Weights of a small transformer language model.
Size: 12 layers, width 96, vocabulary 3372.
Each number is 128 + 32 x the weight over its row's rms, rounded and kept within 0 to 255. Layers, rows and columns count from 0. Numbers have three digits each. The size before them is the row's rms in percent of the matrix's.

# layer 7 attention query, 96x96, rms 0.141, rows 34-74, columns 0-95
081:134147177148134184136083124140101196099090084108099181178141133148136092131163211094131097144134109114108165148113111124116134122126070138115151099140189115117178115128128072122153153104106076126085106140118075078089110127120094128134139142095079120134105054206105087134121097053140094148
084:088134152161069165131130102124095071140133162159129112095102098147117146192068164106055157109102175107132077080108160114185198187133172143102146101145123170079151143114187158125173156092123140158099108134165144198153153121147146122129156165140148120127122135126117175105127105139143167060
095:116170152148111115104175161086200133151123192115152096099115099149112117134123066162113145138070114147094143151133180215115117113093093107148152096114101142211154163123187126122085077139140157136112095197163158171125132164161158139160104091169083127086123165126153126114106101114113181127
099:085128157123102149108185089172125134151130182152072116133119082164115095143138114087121125166109135119141143095170157150097107129095115161131102127143117131100157133062106132120173089176116108161065034149140148101132123095130124065184193083106117132104078167116114058148101121140060153169
097:125165126134129110124144085177172121086184090172140118121125120138170180141090086097156068093116158116150170154135102151112122088174097095122117201125089141156148131143135087080061161186126103095178171126173131070146112088155104085140096095137103074179121176158165106142134131142181134143
115:127138160159104086088101153106154108160147133154116120061122060145088135218143121129041152135094122055121077125176158126157095084126140140157182149159142187157161147104129189151147117133170153104108110106135114161105133134064123125143154091154151058131144138121081129098143103087085125134
119:101163164119109148123113069131165130113164132206133118144071039105196096112132145211154123110106150141130132081097129108118138118135114102151088094126076139111098162180102111053118154123128077057134118121128171135129171093117137128149174149114126157119081129103151143094161081078182136139
100:200148173136193144138152061166131130127110134192048128138033123108116130122100137155126096105179114203139199097139194156089101113134117142120143134117148128139137110048153132106161112165136114106156168104145133082117142127131137109123121103145099165143092149083125127189117114129100095089
119:144184159174129139141190071081145081159120134143118163112186123096120136091159046109118166144134095129093150150080119108107169157173158171125123109103125161111125147113192130144171174158168092084168107120180141135161109117171192112121163125154199153171129155139153117123135116173112075163
111:080137112115159091157133102102169125118176132143171199117104130189176125161116069116115132110076155144154107129152178157166118054131109150094099145087147136105085199176135119147140090135111069121103174118069158089130151150154133152160150090106113125105080167101112115111147048168120098155
091:103131128163157171137151098136109158092138144133114160133203131165150148122165165130172166084109090118098084127141108091129160125084120133149136134153098188097116149104122158125057104150083049118133139098143102082170100129132062187175182108139164097166160186118159157171102172080119175116
095:086112101044125098120148108139084126117134104115149137149144119105068105112134186089101140138119136144141154078176147164074131127147165132110152171084160141135073129100154157160172184175117101163089132131132241133147087101072062111108137124096152110146162118090120150109178086140122087119
100:141154157171121094140170078116116123151110114105116114098101107116129063143070191098138127113135089117170101086122119072228124142175149080166178093116140088036120113108122141105150206105068161108108145086124111138124157097158139110137152114158058136105121113118165106132157115131095101127
098:054128190143138099131143097162147133118112185119098113077117206136140170123171126128091150116166031093171156110086117124175099124063184166137098162120159164149105106159130161125123166128114124137109130118142097120158128150189089144115145161082129118079126132089116162145156116141090173058
092:150129152090110156160068133098125142137092100120124190153172146176171086118149178131119104150110123126160186188103122130121146105152090140115205078153126149119128111116109098175148106141137128167180128193091158206158165091098084131078125119137134157118130081118080142126089105111120063197
076:150143155094112187121096106133118180150080103072140154138159188156145136087106182129134077115148110142161134194052107108111115093107084126129184102096121104132155167116093134174132126152181095173154136128102177133152139090080080143102087086121151168138114085094075100177143156107179104154
087:172100122122156089114154176127123103133181143138080176102119083144130080157052128141090085119107119131111125098199111119140117121104071119167069106178153133069101137134106119086086164100127076150101102170185123116113092140156159105178117179163112077156087149163049115151109108142141124116
086:093147147153159100117158112148150072091141164127106125045047113149122132086119061178145145114106100130062112133114176146123100063113111154143114101088126090151136170148135164094080060128144057120129170107182140113102127178142129114193164132089139086119104166142167145171118115134142149136
088:089129113147141141167171160153169088111115132090086172109129145076153147114136101125153149089122084138098159109127171148078086120129078150086077151064157083180104104184150122058108060142097111133143143148203098070129108157121153093093122153065170166123094185159129120130125121119126096137
082:139194130076118109147154079055132122115085119135142148132151154121147107135191173144138165128124115116212087142106171071101136142156183158097206159134174115128132149087131142152163143045097153130147158101140184162098180086127174103133158160115157166123153134083147095121161113138115103125
105:186124126076162137158082128113132210090068077130153157141179180071134110100117163101119108130148142158126137121094127141104085112101110091096136114124121129142054113105107124162125129142134158123196098105041157137124100146085131172117062179085124171101140084082143157098170124129135114167
095:123132204153155088145120111138176154150098123140111093055110122153095157148075090079169142161162178145088126158096077116158149086094058137131103152157144103123139139073095143142109097135098083110107177152123073145127136164103110090152127121064109071081117153143202118148150096145134113179
097:122197119145117145175166100118189165124134077094174049090108141172124155096092102081111136168145201139144125127069082132142151148136125101108150059128135127170138159136146145092119148140124163050146116082133131131149114124099117117137145058077124115165130136051095093113147169150158105102
114:140138088137092106119085111172113129200104148147160117088142107116114164097101062108155146148129171055150184086095157072150137174034099171115076175109135159144143053155118083135126153112121138169116129160115096147119122066119092158114142102122155149098087112136122160107140169183145130119
110:170121189115118122100103106061155162160094173209086112119168171117103079133125147069167082155117122131135054103083148097146065094135137125128154094119151121121125159062121115188124187061157092140137126135132121145093088140137117205139108107133118079119121123126138171134166093109122128097
103:148110192129097196146110161149125193151151125153117103175173164125150126089135176163173106123121182162118183130125094167149154151085134081131087148127074125102109133129163089134161184127080107151123083187080113148155127159092130124138106102178164138116067104178187134126163132171074118139
100:098131133189159110113080146142069079132181108092118094161144142091149133071157119080144152147136084102140111135075086098081140095159093123100082129102102154168093141138076108118126141128084097135110128114077101133084199090110139144117146156159156100110067165106162063124153179108157076078
095:143109149079150135112159082093158110167123103213141124105126115091137114083110148139143109093139086169115155160155184135089148143107091176183082145059151140150131128154144144130089130101135146153169031167153136115112058101104159105156128117155104084091102169121080117107095092091089132072
094:180113129190040127099135166153179162135097161109138124144085090176111163105150122139167133143142153157136090104076100170157181161144142089035135129088166076134148117112149168159132124113120136136164174101102087194098143081146169146160099122081126126095090129109142131103142175172121158133
102:115092104127101100089146120127136090110082132085103110151055102118127139136091157148128135082093156088085150152154135077161072128122152126122094095166070145132135118162150105046103116082211137088178087139121126121099136124109096054132143066117138114077159129135118095115131200133197120108
082:117181169077112112143145110175090133165136135215138133143065109111099069098090136133133084176132109133105172136155140191139190116136105068141163087151145126131162073118077150101124135136111146128161190102162101155113096080057098137106151092089115172159132129104081098125094105135146131085
106:115132189109101091165135116102092076093117100196129062135140085124128061096058146149091135172100151054132143184090116124146201082119098136180178159147114152168151126142101125114113139168108151123081147151144138138107143130102122135142168102141076108148111130089111130119080123069127060114
080:207111104093114156084121149145093168166110107100084120124087131154121123144108159138121143118115120199145099131162148128106086146163097132089095113112103145050116187077182085150156133138146057119177109072078142155117089098138099128112071090185131106092109145098128089136127176186108116099
095:102125170161149066138125148078149216085110091096081131169127128141139079165112141129102128163130077107134150198155047100174075118116154135112160132116133142097137132116100141155095172099118139147076155125068133145161091166092077133117134192121106134109153137106118098156137174043141132133
098:133134128155116129129091104115145188158185136138069142143148063109081144162085124155090133182107183134168128137161091094195093134114096134159151127175152165123145131082107076085125129137179099111051154159136137106173134089122092077125116058184066111121116102178139087129112128144158123142
095:105084119150117117125121136146108111194117098106099069132113074102191092153112136127163096139122195105069089169152131125169147139064095121108182165153146128131148179188174102095076134132141124177147133137187156131123161156101093078147123078175135119161098120122116163188156137125193167135
068:139132123106085129078138165122128167138110128088125081134194058158090130151067161135141090114096114088117106141113158091128128164123109147139142206113078120102123139153087092107130175142077134146107101184175103154145089188141120085178153144128109098072126145173064094074124155066093133139
092:098159132205126148163133092106149153184095106055155077076111110190118124132119150157120099155123142122116110085082131103138072204113090078093131046121110105139128149142126146098091105105153079134168131120174125088069144103118077102131164190106133093098130116148078150122129116144107171123
089:125123108178140141118051168133121153129151177114165128180091128165145164116118172080101179122130121119095074121081072148133109110147098070084154066132188116104125166126100084109123123110127124151106113102110149124121142049148142158088128131215102094102211166101143118172119121096129151098
098:161112139115051190061101121154110124144112077095150110159137128150078045115130111118174111125046098156156091126096154151174121109180154131077136127102156117119137140114109136127137117109115152163199121103063132113156116102126124146184156096073150146125126141096095163091112207130090170129
087:067106096146167117106081116138155158147183150103129096161149068148155096173130145112175134165117174096114120100100156098175067199078139079175077100132113145100132156208124147101162150060161143144102158160128119146077113166080187100116116138169084099117106114142145122148103124149132142132
# layer 7 attention key, 96x96, rms 0.138, rows 34-73, columns 0-95
075:127128138081092141084127089112120121136130136173106096183170140159075131123165123146096118142093109091131137112122062150100042118157121131109095159168128165115198085124171171174104131122171136132080100096147070200198101149076114083132175123111089080118112084151134103095146103116089127134
092:132126137068141071174077154181124067155092165107148135047109127150171106109105121105132132140116093108070101087095078153123126164163145159128116186133135136101166183136138159120096174168109132167075168133137133113156166123159114086107125059141114151117147073122132138075086145191095121167
078:203086172164132149079096114137170141174095133122150128133078140107110111121123136165115143106100129167088170114117130122114157213124129117131095132139141174092113158127122111116118179239153104123170090128138135153112104156165085118124196113134065142097112169100140046122144125127094064109
098:131107080127109138124126103175127108179167130094134117101146142116165119144154122169125131120106116177112098117151127167130168158156139190090091174183142145135105130186187122118099134182164135028138145120110134156156155116130174145033137113196136177103112145120147120117197179168074116134
090:172152214208160136091152155107132195118142144123118151157121104101126178149147078103100131143140145135186146154118126117132090112080159079090115088118140094138171073087122173140074054103122148146155134127149106131113127070103093183128170163123141074151098170134147133181114081118119101102
107:128068124131131151111130094125189064187141160121136090062091123144097104125151165114110119121151073107083098096098134058152094125204116162132124125108173180114139190149174155141116156119142122167109106180139161107142110124125048135125147121138127080140150055111140102104053136147092117139
095:111171130078134191099115131138187136115115133128157106090151145207148118073128165177142058129137129101143154137138124067158093137144053061116158128160047136146087130148101074102111106115108142174142114124161181080159117119145151079169100125143172114134126150159170139074129114127175134148
105:178133151185150180131120069143185163146103140144086165140221174078104118128097128159181101114157108176103181111121126122133099080144134123095110081193146131097117149086152174142117102082150109158116107166175133125141074090108132052184080143116129122130123165104123122121173132122162129138
116:158086116116072140137133088100180115141110137134149140144164094113107117091146166141149120131199084108131094139135167066011134103089119164160159181151122181121194124103102155142139128198129138064127090104146163133152134080103174094126136191132134149101095099100153144150132129169139093113
111:143110091092125067094115171134137198101071105154161107144134187139162138131107137053141091104146119167120133075123111121127111094132126132097149140108131122108086143157131134159158127086099107174084116108069191167125114108142149104064096080166145087143142130082071142057165110172163117188
089:097108126103098158077139131140119144149118119133189135113127141145126116112146116149138052103183115149132103109157115124098153112129138106206125115103157102132173120107058183154098056122198093103195127135199122132151120088203099142091146100127091131171129152124131116168226093149142137128
091:111063228100117114120116107098139105092110079170118104079101087096130100104130121116094142138146121147116131098113117141149149139184165128101108167074131145144120114139160104119139168104137119186119106171181130131222154133128157063180160174148147111118084142090108142142101048077135123178
099:114103176136127128143104156100125162106140181111168133139194119162104100148148120178166130101107114130127115092102044108187073075082148054120142141085146110097136115166132123186115130133107168119114158154138109201132094134100132068148128127123127137082149073126149177123097186077140147198
097:141190114108121146103131105182174123126079135118151186072136158093107096086175064144124145134145105134107121101117162108175168115096142063072101125096102083172105131134106146142113086090090106105097063099121115093136157180193162139151117161083071150154115092133143200105089100110129110128
066:107080115157113202110126131080165080123133105126111091119140112128109102182137081098111124143111140137163138156125087146103105122157155186093096096132170152142146132136173150127117137132126183103125074072167156146208097101061187102182104099124175101151105121154173084130142100057140129196
081:154107090152088175074125133089174166135156062131135112161165063165100087181141067145095111093146102099158149129124090130103049135121162170105104128114197122165170112148154123139149148070127161088091084099122135121158120131153159097192153099135140085168157086103138129133112141074098150108
082:143221107098158109156198163182158094171080158077086183116142145064119172107151114121155143084136120109120135108137164148147163099138122070177147155170130128119146131075104113091125094120091124122151095136109092204135142074100111134063108127140140143133144130154179142125167077142165168124
086:075119159151162117156086088156184161108170186086122130110136138164101189134106158238171114092132041078152136166128161123140125145139129077155132162141086169152117133139086099148144144117032151118126120133132143104158146115165134143078120131139122161098180166171101123147114134147140134136
116:133166140163113115198131071095153156108171182109110109171138135089156133164188199132135112088072083153132171128203149165175116160119162099124128117182105097095104094172101089128139093137141146137127111108165063166138123105184156153117146130213122137131114163144122110178110121117175123118
088:108128118164079132125094146096152145168159130152130109181148110144106134094143096071092136167084128084111199109160064122098098169107172084090139139101124139120154124219109154158078162186115160163133129144160142113173085120115142151102118102118196138165146095156124135156097192109151057151
106:155116138178131112118144116099137131127205151183110116222149119066159151144201129095117112103105104150147145108203116109104071162124148129160147127175164126132113126155164077146091149137173124083177153115124114136160143075180113200081148156134138120170101182105090101116128175122149139128
093:118139098160142143088137129091118146096097076122091136136127157131122181195133090158092054110151140187120219120122132133184120078120106127134125081101184106115113123126076112125113176111170120138135202116088158129184170179128108118113140096184067096106104138147157095085169116142116085143
114:131131117164160116117140121107192093093152164238148095092165043187077110098140113143164174109109129087137093171091091127141127140134098173130137107109106147125140159159093108084136147152133153080158123161135167168151146140095128124143115140063107143101120166088116103069120145203113170124
108:126114126161144165091145124139091081112166122072159137072147152085153147117127078062141143125115135080121109091123117097159177099053076139126101096097117154130159153153106070163146115180119163101121111063112102088158161064064154121113103117098116117102137146145128190087095160124057126166
106:078140135171092076106113160137164182107128156160069121164101112124103090132118128100154120169135109157155094148103053115185098112083105129153166182179127123106148188155062101153135085132152092126075147091121125107119097136188150094194113103147078107136138100156120163155114081111173079111
102:074077118103141164092174112141117109101137205067144094201132127105160116138145184152113163128133130147165141117182092104157130118064167079088114113113100143096177082134139090121127118124089181137107158132135112161113114102147147117152198099154089102185054155136099132181151078142111140133
101:181132063126113140112174132119098067140149077093128099108156085080101152091223146086090176104071112116115122083121128115082115120169180137164128078180141095165128123169096105153135131091136126095098136166087110150139081090145164136099162159136145080159147110117193152135155132097104155159
101:093111115145093086083099132130182143138181123194151142140069138062089142129120148144130168144165083121109174097129168088131119062113181135078189081127112145170132168166152057167158107088141146140144072121150113057140120111114078150101100135143103163144081128124173124149124135166139114165
099:122102179205131107123151163125130120161147091115150141141154123164122134142112077091172180163100142140121059136092050146121155064118110176173101099117090131118136161129135158089133173116068144181132195054115101131066119162084147142123130138092111086119123148104185165142147106167159145141
096:058125099131125145130103122138119154114120098089160083104100158120147165120126114126186131068114099138097173138117151132175078198108109163122132089179106148113146082186134212094144153173135132153157118141109142108120104082120102108157157125096153133052118049087127076092130205108100125129
075:037071146092104109124103127075124089110150107137152161106195167116163143124122069114163148149178058140178131123134173082154118101133135125117176204116177185138115115111142128201140084165153112140121110171130142140096140141123134191098121154125122144128184100144069119157119172110151106134
087:123086149138101120117189165098132137092137165152088126157135081116133159110123110093187170105087078108116159158169159088201082172120175124148151121133099112129093086116077111190155148153150143153144085121107152133101127109136135091143124189123205116142085071170151127186079110155125111190
086:192140133095111130104095105121133072143153091164172095102157129121116123153118110163064139076170095212143147127173131136121145118165165065135136174145146193180129084164086082104135118126138168111103180138114084158091113171120069129130135075151128157178115206152137146159125105141109133095
086:169039203084147106139140147117120157166115143114156149159196178104118091165157111046145094160108114122101154117056117147158115114136106145147111182166161102106111179129120118144105212103156127123086126149113105123148169084165180127162105143074117155163098124086095102117121109113108129105
101:115086139127146124090106126106123128108132122065181114095194159146103081131148085097072136095103136155111133126135153093159085071205129097155182136182096110100133146110068132122177161176125137140147170129094111121136185107184065152144150112113100093142170175151144085136101129133060150081
093:143110107140120064131117153164077120084154120094138116089124139153151122101134088131127124115107059193138129121139191129198162120148172067137143108110069149174076074114109144095216040115081143082142162119122139138113146113148100178101086107131105125121130122125106132154103078153135132187
099:175167104104128138155141091181137123185110135109097109089079120145112144079100132182134206095095143118136132210160134160072156113202124123091149137120114164161110130179106143069096120156127106112113146065138159164144124164127044122153149091190095141110135133069148107116149150154111123107
091:088140131122153150120141134123128141108086161088112136077083150143119163126068094101077173096123123110063114157144114134175131115091126168103127127096140234102121148104102129169085112155062120152127079162162166095146127132140115154133136104110191163138115169028103134093093130121136053126
091:090159135174103113154089129130078121120109084143149136174156162161074052156117124133095118127082089140162155126168071151132141125126167170097111123122115123146179036140090126148100129087184119143153147156163122165148092072156124121130097075097149131130109106172181087117116160062160152190
099:169139166166090062166204131089126107162085101121069149148174124139132175118136137124128119148100113103145059155167092248087185134133139161165126115116153153121173120187084119142127121109165161135131124093115144169133123156202143132148101161158163123154094113109113151097115101133148095120
# layer 7 attention value, 96x96, rms 0.119, rows 32-63, columns 0-95
091:071133144165115162141117133135156125161207091144119093122160107133104143183089111143139133109090083162025149130081090153149109157131169094118099125110084109165147160166111123142178157146108114099166151139132097124144183226106122178096094138090144103132129090095130208133138115131085109120
084:161158114094179146121108175131171106115162152112139063097068146135097109145035171132151103193203089114078074115097073140126142126127098181097140168120149132065145159155150083108083174153141131177124116111126185110165112162130130175163132103146142120115092144128120142162092153109123124106
095:137097142103101124098130141092124160124163106113126056169155134158141203147160123140112150089098104183154151085130177115106142101086193134090140127177106202110134139154165109138169129120123114058131141077113113103164094098204110168071152127152185105122117130078117150156129088081104122186
082:101127155134199107119135065133206146115145147111165125141149120126164121117165108153068137115129097138140129117070091139162152093184188101138147157103086148095161104108110162096143168094118151143099134140095136120099126059216106121076160163128079074128181156158128114147078084167138175122
094:108143161159123161058134110139095094141191086116130118156120161129144161128098120132097134125146184161044146122140108149114124125080123087118157169103108170131143158171155126158149074156176118138193178069132138132112149100134173172072072056140137150108114173110134148152161201085113146156
099:096137061134145125131117052116138116147164161161128099131123194090105156205176147149111169141134122104121078097139140078138121165115154120164130134106188172167164140176178113156173143130133179149104128114115115115089136092140126194047111102163074126157136160123111103114135162172187109084
085:112123118126180124083193100104124134190098123090145103106147107065126093114159173123168117124165136117077091097126078102139170147098131183111153157154144113119096152103177125136112136134100123152132146137094165076151119174131154079080132143101079072106092039090161092122143053168093160132
103:095157175114145133118161098147112129121215120115133118157064085131176129133102203155109191165120156112151166118188103082169142167124100122107122087163047146139110103092153106123140118118121066088119143124124082152190165103103052136083141164124132109129139164078135134116116145127083087119
091:137169119149131173147139079112100116107120130134150168194132141150121135181136192039117159149146176195147112108133194095124137118100150091162141151151172106118110132096149112151171131130113161150168111100089136163099074094080113155107099099178117184134140190060139180130126132078161091123
092:166092091143074134121156158112165149086181144084158134141158086125140090096178066053161210137125083152137113171124128100161071154147120070115167125124103134133086162166132113116137112165086111111116102113151142131129143058164162115185185105112183106126100135140093133186101135141157101134
094:143120088076133142161125177107105128156176121128156142105120066133128079124108076137022097112095097149095132170126078067136094123114095166124103139182094197113175144114133147118099181179083128065129133131104130099173151164110097102132131132129159180121113142085151138091140118085064126117
090:128149099118109123093066129131082060159106069135097148159222202119149109107146065153129121095147111151179119147168123059114163096147110108134132118133114096186124057138079161143120119092155097172159085144186108164104082142089136108147109135087133121105147169110138113102108095144142091147
084:165189119098175140145163138183166106112131143136117126162129089125078149115151139105121146133094135095118077161166127166164148152119082101208145067068057108134097118111126120181184161130137119096096129168116058115138130157136172050153061144086181113106085104155147120137123134145128113120
083:181094180100120127200123107106120132126127144100117133138146169172112111091088165138092119130162056101116084102059176112082146143219146108133128115162179141087144137154127137162143140121132174190097098095104186126109186150173125144119088145121153149113106116105115085133122130207087098159
090:168088162169130147154100104146143123159125158179121127165114064105122149108170118137124116127083151145105157122115131124130093113100172126069141141125134089141138101053141167105125083131120120172093116058162068163052148129116157095145162139111156168144078129170115075076077118189208134160
104:103155111111133098192151079126143126141094124107111087122104159073137134082125168101106153165151160143174168134094078058128142156166073084147130206179138166135126140125103094133183124157105142086140148150168128131095084093168129185114125167163118185127161182134160091164139151136136062165
093:109171085129103154077076126092126124095111158141111126144076145153126147166140101105138124116047148152193148140187146069123157114114151115116130055120135099100047057120116126152170119126167098164090108123137095164064092134138145183089136129120093106162077132103084129152196131129157118103
099:140123080067115074125173086156110111107185129148111129165133198095131144107218120141066166133078131191080125123126125154108111130127151140125131124103144130123098129112110149164070130113130152111118146139114167149115092137096143142041146123175123081146135088154210139088108156104080058134
096:150129062163082152116169122163114110087196139179136125091101047145056127110129097087175122149086150133136116140108137074139087166147109123128127145069168091114106164108123159110158153145181153143146090097104095076104115151199154150143098143127179183136159122154133072176117111102159140151
095:216223146184160178110123130089146098091097096122164167150111096115139121163088157098086140116138184174152140109084132105111138169101133123116065089121110101105162146159131163083099112131122151134185073086131110162124128134184133106124171160162173137110065109110163099144137090133152163112
086:103135135200103100172133167125115142127113119156097200064085152153132165139122136155143123090206132090098064137118151139128129155098100096108174129080120127131156142084158102152093164168083163085110127117043169121094089121124211143104118148113105074116126113112136162120194154119159152142
093:164152129118089153082151100155117119099148140119103151151143224131106069123125173088111128106118173048123148106091063130100139137178130134106140169128083113149107077107135135109143118182121090219148209176122183158141142119130120131131152125108128133107155137073111167071131172090136118152
101:117167106094111131046188122131135161160132084063087116106150078149166111097184101156146077155126068141096143123058125158116140090076125125124112163070127140175186149144125060129114167117135139132169131167132139145147124133086092120176123126118123098124137081144204195122116154109122160153
085:128143165143070150084162139114094175154127088109180142156168123110093162062138134126117123155111058141119141109095111129139047177083111096065127124123095106118127108059136140153179159093113126133181098099064122139138087129158169157144121150131134123088127084084064075097107072133134089127
093:169119149110088168108117192090130089139168130106103158171156204141110148060126161208089151097127138153107157130110124128090115138138142158144154101051121108102152091182138111134090138127134151116099109161074172156103074127117086134118125103115107109156168130168108103115195108106095040151
093:149144144116116124110143144094108062130122135135092170113155161089120137074108117161143072104153070124140072089129079172128122162113166116110191183128179161123160138122103127119054112106140148081109098145076166120169103204096167128192079105143107166111146087153147120103075161142120072138
083:117095139172070109144148177128142125102097167164049095141099174120151160140126129125137140141179114160089131147174086123135129154116124110088137060031135091124119127159090115171151089118116118170145179125147145081074145119073100154190144125076090171111149122179167123141120181138123089163
099:162189075184070125203155121156127172130119096160106065123109065113153079094128137136073094149156083165138163143105160124192136149176091148096150071164114145149126139105117106150123133125179090118150124138122153109153050166171172162140114091180121139152086135120123119150132101102159142160
105:092084147133143125136153145134143029120108181092131151107145129127114134138068143128123171169158129127092110044166023126124111126172093182129131134097131135134186129130136085140087176161127113139108184199171136132122083145083130110112091131121057111135137130161120128120135153129097136192
084:138161076033169115109143060141152129145125118135136139124119150148131145093097112159204161140097188133187170156114131114148167124091173154127130133146170109066084083168126083139109127149116111097117154151168119163106073083181106152148079086088141171136170149179136148103140082134087135128
085:162112121126119193137113126159128143069131120145145125137098082135092114119191092114143114174149090123107116188134088087108138134065074110103117126078115090186099102142100176069118153148117131109144163087100109122148029140135141105172109111178141152166164153172106137164028110123129136133
088:151122149159167130141076106083129160109185137196109106085095121137134143117121161125089104120046159088122126170145130123152129156122095134178172143138127218102143153142166085145145096152129092080147142132137128093223140057163117167120100128181152150150146159106111159181085110088142143097
# layer 7 attention output (transposed), 96x96, rms 0.152, rows 32-63, columns 0-95
109:197117131090133125146160177123098117150072150130101165199156134172123128113150134110118128139129185121135151170140136106086089106133087148176129168124164157141124109104169116123129091097139171160128131071146112129036062115122193186128110069151153098151139141119102076170084205122158146128
106:102147121165168127126160132167108198126115142127082108093146134137115065069122115140158130120137103129129163154152176124094095130157134134128109097122144149195085092116095205206103085140068144090185133183140101099061087187099118161120126202100158151148123117133111108096117144161114121172
098:121111129166098145138077139147127138171135137110126130142122091089100209175150178156104170144144126099101100144120074105150124103132099115157117160141156114198150113120142110103178125186123202158074118122138097118152147126123156123120135096070120106223131162155080077119106175109037148091
092:147205090103111125189134123134131134081174091128105221108098127156158114172071097067108126120178156136125143154117171137094158133115097108111106094090116129147095131120126104074138185152124137064147061137168158120116162123104125109148116086080158080134075137156175119199143117121112094104
093:171112126119138124116157121103115177101108098145121131174176129097088133127138158115072083085082122120137157116099171098132072143131153133129173137131124123079093107124053154039128099135138134098106124135138182099114160137109142161156117126123116118240166097107039146084084090099082109131
112:155130152128071144110138135140058121138122113094145140129117161152116166116112117130166103160144139149149211093068125117102113155164142087134163226149087146097130094084128122076107138239104090117138123100141155123134156127166147112131143130028108155135108131144136146172098192138139096153
097:108127135068140193189130108127104076118123099189138080071091144161168122158131121177087168156177092099082153171139190104096120147142133114161113103131134136130163074144130212136118117152146166055108122161145097111085144104136119166139144152107167156133137109117135159111123203134149186096
105:115092153177204106142157146120110104183100157117092201147153131123107135168156085115072139127172127115085074130082205161116148121106111114091070110108217139147151169071107149058149112147131102135135095151124111118163173116148192158102121086124139152142119148133125086116172093130125111134
096:078139144111123047130116136104108139165112147103127128129128151092119139139148130149163086112112105086156154150120125099184139188145116232136108188150059157115179135137152118143147106129134133138113112120098155158207166109168115122089134099036158135188176136199104120108108115114080136123
100:105140139100158143230094144159103138186135134083111145102065138154093173174133157145097086076127137164123138133125147204047162079154139170136108139104101099122139088102141081178181140109095117176113136124125156101129065199132103097144145129161118093116151120123084162152104122122097136124
100:129110111141141111138198122157092160187154169132085114121091151141121125149170147149133200138154102128101100151120160156124069139133143094122116112119167098152106124120181106193160110073149120172107155159141102146108080103053154228142145121091086097091093130099134129123119050167087168118
095:163161160190126122113133156084199172076103134145164138141071074146121118151073179137175097139117171130133137154141144149240145114130173148072120132132125109032145176131158107136145157130105185141095147101127065160167131091137108136110124149180151156122120141113120152146161113117132118153
090:153110110169085168171091117122151130190127139179172208097144133183117129182115028134095130114153126123101077135132146158123147129203127177136102155136148182119119124189135081156105086104143071123146127122160140088148111129159133129110133178184148102169134084097134151104153137139133164181
090:065148145122129127107134146163128132166081148142117129076148108155088131104112101166173111121162152164135144121138127158193079106082101137132132117126080093176133101155072114094107181089106138073180194112185118097120103117104079102134151076117103119141060111130194199186101161102147130102
105:105099098140092106131161165124078076094132099084117060079078179163152118114126127118103131110116120096116101159162194129134163176100148102107133150143078130136103140195104094118129099126101150131166067165137145147148174137124118093102136051237136107134134128115092184130147106104133132190
113:165142100104147115114121154169171094131116162098119147116106191185118129146072060130167118110119102156134110076141133137176072095154140138088125149095130123124126131143121117058093145122016083132052113117087150151129134176175152108117092153024115124110155140134115117153133112113132145094
086:149153127194127129125090104147082129151133076088119130119143185023144101118143174154167136193109122123136115089081103113122126136155130160094095163140140176105184138153185140134141160189128186098152146092104155112193149092189149116128117137138156166086196152163100103145113115129123164148
101:157137119141117145129122072127174127090148116168165089119130138115140176129052124180093129120140172130129196112120181103126133132157085142120113162140176131155082107173123049040147105200151132102088135083117132137118158109081141137171139142067057084116133118138076145144170103130111152161
096:100113185084140117126090146107164167172101092111141137175152150131157148143112144114170125137176098145079137141129108179116080115184091119106133165155087121161119101241121165214094090140085088184101135120118168152120099157141114131157127076191091119131086105126142182142129100120098130140
104:047126107145130074131100137143061102119136122171118144100152179112135079142116119137135112170126108088084108150130151120141149068101162170171192116188079131115163123156077194185155119132086120147071205180135132085144132128144157158107165106126110108155185097151129148154104110087151102127
098:157137147072133161113181082088134103104134157076146109098149151082141089093067185081119151112132137132139121123142089150090170094177136135118126151153089148129141117146054171105128171063154089114131133108192164111128159086110157121117167205120141101167141120096145103075052138176117133106
101:115196134157156076135131179079136151105124128133180146119106175111145170134171098143136056159114133185169100111119180143169156107100125142099132141145145092135131142119095145089067067061103176067125113171191093122128159162149117220166085130113109102111133151151118098146138116150123137094
100:131114105067127121198107133097134157129122092175145162145129159193158115154120129109109154094130097127104114166149102158094116199183151130152122082170167114128062128117149146118129151066155161155092119092100093113060137116071130134161128209133118158107155114112055093140156156166141060138
093:097086145135149125148137122119131099076121099124126116136032090125166102188156122152125122099134183121148128181123142166088153141200092147153138121151183091120153164181087156166130157113152134150111160110180159154140100153131106151096159046140154170227149122158132134144114178085120138157
099:120130150154163141146074073170142179077109087160139089108123135121139106197102155123167078160131128143164162181077118124169084114110090118059132123142132175133052141100129118096143097112184117136137178088171167090192123108124101090152066143128089104161141150080107124168095161110117142129
101:102081125116149144162133130152162182068130088149162102112159071122168101081141124129143134131159119133155229125181088105117130107148129131131066071098103118089086135117169086129104166054108158148127172127193146128109190112115113103139114176091120134157090152110114177166127079120113176148
091:150116133070171154115121100107085164099149076097135151155188119138102140059086134121159160158109129186139123176104171118106120114123115131109074103117070111163067111154103120105086164147109130121086132127145103108165074137122137121106132136255110152151193127130103111083121153142142154124
107:101024165123089134103164104064129098126120092101143162164154122144092135157111111106199103125154100107136100117168092114113112164100145160141079153059170122130144082189062151187170152135068185140103114083124112167138111116117147104117173144110122119102159099129133112164146163116080159144
108:116161121079162149095141111153159164087101089142124136128101169190110092053153076122127126084166082139148190122112131125110131093131101073127124079078120097098071158124102127104076099165122123106109130100106112096135139093143084224123063194112174066155124153131128111122128111166134115143
093:127097130185090139117125120157160108178141098105120153127135136085145073162112161137118086165107048143096150123164115134179103140182058124145080151151138136121091128073220169088138077144154098105123096132053136123163127145161138110167092115175114085111137137192112106094104095092106095115
092:135112161146159091109093122126146175131154098111061149123122100140075138112117128107106138121135127173226150128166137182147118146167142111174147177086186156151130178196118133210150146067164111135088148157124130130131124138172119093145105143132079122126084143107051090137200149102122151150
095:137112126121108121184161124135150120152103121087093136151143104107094195151205154142161163158143107129104151082079116126128097149088142140103098179105120093167134076075141149134129126139140119141119093162127151078062102155169187067152119174078171065183126139073138093087120135081113118188